config = dict(
    n_layer=9,
    norm='layernorm',
    rope_fraction=0.5,
    bias='none',
    init_std_down=0.0,
    optimizer='soap_variant',
    weight_decay=0.14,
    schedule='wsd',
    steps=4108,
)
Each number is 500 + 50 x the weight over its row's rms, rounded and kept within 0 to 999. Layers, rows and columns count from 0. Numbers have three digits each. The size before them is the row's rms in percent of the matrix's.

# layer 2 MLP up, 896x224, rms 0.11, rows 573-585, columns 112-223
100:493501543498473534398481563454472464469552546459474435535563580524578476477539490526584494479470601439495399496440547510453533541483503446496584528493513508517465519514563504519467505472490477414406578434594500417472559504511391461535522488470520470535662473499531556525616424548409498427550468467456509501493415524527468438485433450466
102:538513477473526507465534516463509509510477465573539537573486507453465515513533571491503508480497573506484462473482607520534576523480477471526566449500499520467498471533560467524471507484592344492520542470551525553432512591536584439506506500519480510540464466530518483492483520543453527484448542522536437520439429589487463468558514486501
102:495413528447521505456463541530605503470500458482575492506506562524590537505453447454427532490377494528483504487419496506514397626467474469505433479512596527484449555568567510416573455497480444495471504551487522497482566528602519400484461442394463625498494496512414566503447501450554412533499446479524551595454477458471580547572538480478
103:492472457485499461566516482450547426529540492539491496522483499465504479449497432478507406550400568630565464526426439509460482503554464521552502520295511525308524458612526482475424428541461565513561508466433476497581524449470592450509516418501533493457494464493439544532559506540594511475455451516493487564490573487464527507522520479469
095:517520527556421443521472488487536456414536482475578542444484484506457529510513502510480525514468465420540480512525512480485456425473469463483464456555505484504519440446552400530614442509468588408440539498520515553501458476520465544538410457382544489491488525473492545544404505512592509494523532559442466516520453438461485480443517468552
103:493538546516418395581462488495408583490483472577480475483444497536457424488572461459464445487527511483493530576511476425481486571561450397542488478524594590480388459486542496518538573430492460427480487515487466593481485448517502510465444548417474510558455562447520542560528500525478480472483485551385460581476579475537523498512456513434
100:443550604550440559463450592499616487575477470489491502389541558442423497605483520542476520527509552553399566470531478464559521480434479446511566392541538478529548454552542516535522520470530598478494556486543454471531524506505556446506515499465551544525499517482530412421486458510463507512527487525461414462432544423518542494482526540485
090:525565453520584500523517523461511400490468491516504436540538557567594509482542518454514470524463517502460526536470549500559457640432347437506494452550511535478520393459487564631446485475468524426468474517482495578481498501529452626502472500521526453584460588416506518536513428496446486512590520491408495421486492425346463453494482461462
101:478479524539524493472435600484571476525548454494387495458540577536521547448619495382378546553449566450500502527509495582527425570502529464467487535538557512476445531495524536515580457471522524488470562514532413557554517473471413522521456490460450452501589539431554464492520500504379507530589497513527542441541504540493561349468551540474
106:571607492480535515612435470464503459511538580502562351459350503539524506461479549574489383473637478456460540528510563388452465440537508454537523402499547621472498588549534447504506419573540456474543466458574544555448505466473501576461450452506482456510501465420521581508454621562561587548452436505473493487439551407503534543463471534508
092:470400512469478498452576492535522511548501470485512472448522494568548496464485423535522494469456531495492510510513439477480457482503533464581539514530465526437404482451488554542427527518523512464440518432512552486504433525493576524541543503462533407562500560474456535517518526491484484629564532455547505540493480415557477511531565580432
096:475566534525552400480529536566540532561544508510487517482516488538464537446530644518510527524495566555520593457504493565513494497527510503492514521538430460558514510568431465438539570541570456495503512556511451511533510495551425501414477520500521554546459550553488492388447458536542421570507509521391565534496572542564572581565459564479
098:468488546523491470594420486492514472481445530462559467469471490520439495434508492569535602519524530461452592328557438460514605511525520496478516581396570456542478522509559460521511445503539484534492637559537556502534558428656559545492531464514562485495526585536475380436459479536403464520450453491490440407539446493516484493544441516549
# layer 2 MLP down (transposed), 896x224, rms 0.0963, rows 573-584, columns 112-223
098:415509494455534540583578411498543487449425496411565448501464344526471551495431443568476425462468468610589490498551538555491534472489527452470429467489548592508499513459419530539515529562450508511485516505560524478450467476535501505518465531502513450462545478562595491506427448517555435519525550441508633448457523461501433482478501497512
101:566443485519498462476520547445572517480545605499464494519523426508512467523564554478460512513426518476611524499489432427474489544566500589524465463542518616553439520452489481457449608482421541473520450525484463442513539543475437495509464448488471581496479470480539466485395535440474516453454441571456566549537486453429487479487526620568
097:483563496509504474507470469459609460582572489521447487490423454525583483404458580513569553510487482531584474586569481507470541382507481464554501537622495432467474473548526427501533508641394551523547543528563507410485455504549457491495504367517442542434538515544404447536447498420535550474556470588516518454517407499434532460493500548454
109:504412531472541536494415498492462505481474436505414447514535388455537431459521487582488494476455597382434457529525560501490538567513516553561514416456481509530575473496437473411577464473391543493527484543499666491472492598467528533475539476599439494456473533506548641497460483511458492448451650523490560582538482583498470511510534513460
085:438446454480596445448506487471366539562423463518429583464559490513462459419530484433470515452446544425497562457501536479564408516404441513563564537469493560469548444518513416467480564529530468572467368451469486481575411551506502530463592612536486486512528480488530556516518538515537575452484548589560488498473473475479557604511522516501
110:531519502477517476499514490513565541510554438500545471485527512473573453450495449524535414488464537507557475551550488508406521551449537468427528608490490463527452494491414543497490440575471637475426400486497414571483480442510504479393405619418418439517521448512562570457474508550458453612548574482461450519483503505484504529406474553456
098:500445513513481401437542410662491502552505590477465561428429574418527455418450543478498518476502493443586447508464547475561516520471455490523537566513485511555524528573565506446517535527498521520575399511532540457543475470524497377393500499595474511421384451422533439518439474510486522516521518509482555613481519484415632481415589463511
091:486603472544449453463511494543512517491457517489540464454572483624495568488489589495480513508468505607429513534542523517651432582514506494516515555525610598492527447525561474644576437494469459613489455549546431524498558496466527505530521521482458474457497536526450587436482531553500551501549424525480526559537514573470549501464529550560
093:554465425503454495642480535450428568528516517487557493561437471469546414549501444506562451505466440470485568469512465530429490498477546479520377495529509510484540474518517428452412559511493482457521423532479591399513518457592510474484519487442533538525527484495506502568597483426490480444476552532482494539536454509488371546517456516509
108:581494442524461542526502499456461491506549530599482477476535531555506492465554532558479522515533505529517536484483531466435462501520509491494435614522526449404428402432513610544470407431558510501465532460593440480593599511560481481437398459427483541548529538582454507589464456489447505550584565453467465581489561439633499430466500497523
099:452552489553523476484522520528458462479548470502432446585540643444535510605477486584446518513527549581544534550490446478464473549584457518574443441491466452447494573465501573471465508432418505463510483441574462514569480554509558435554559525546538477469454503538474514399500583504475534493465508495514458520462518471605576504542456524517
101:533564542414563452571381419503529409556445440515446493444448432470452528510561609543527523443457506485521540475435521499460312488507538480494579478505639514505591500482514511556427356499600425477495532445525478454536519489486547501564427522559560482458432442443504456538501519472555536498459417494523536508555462515501480512477501488512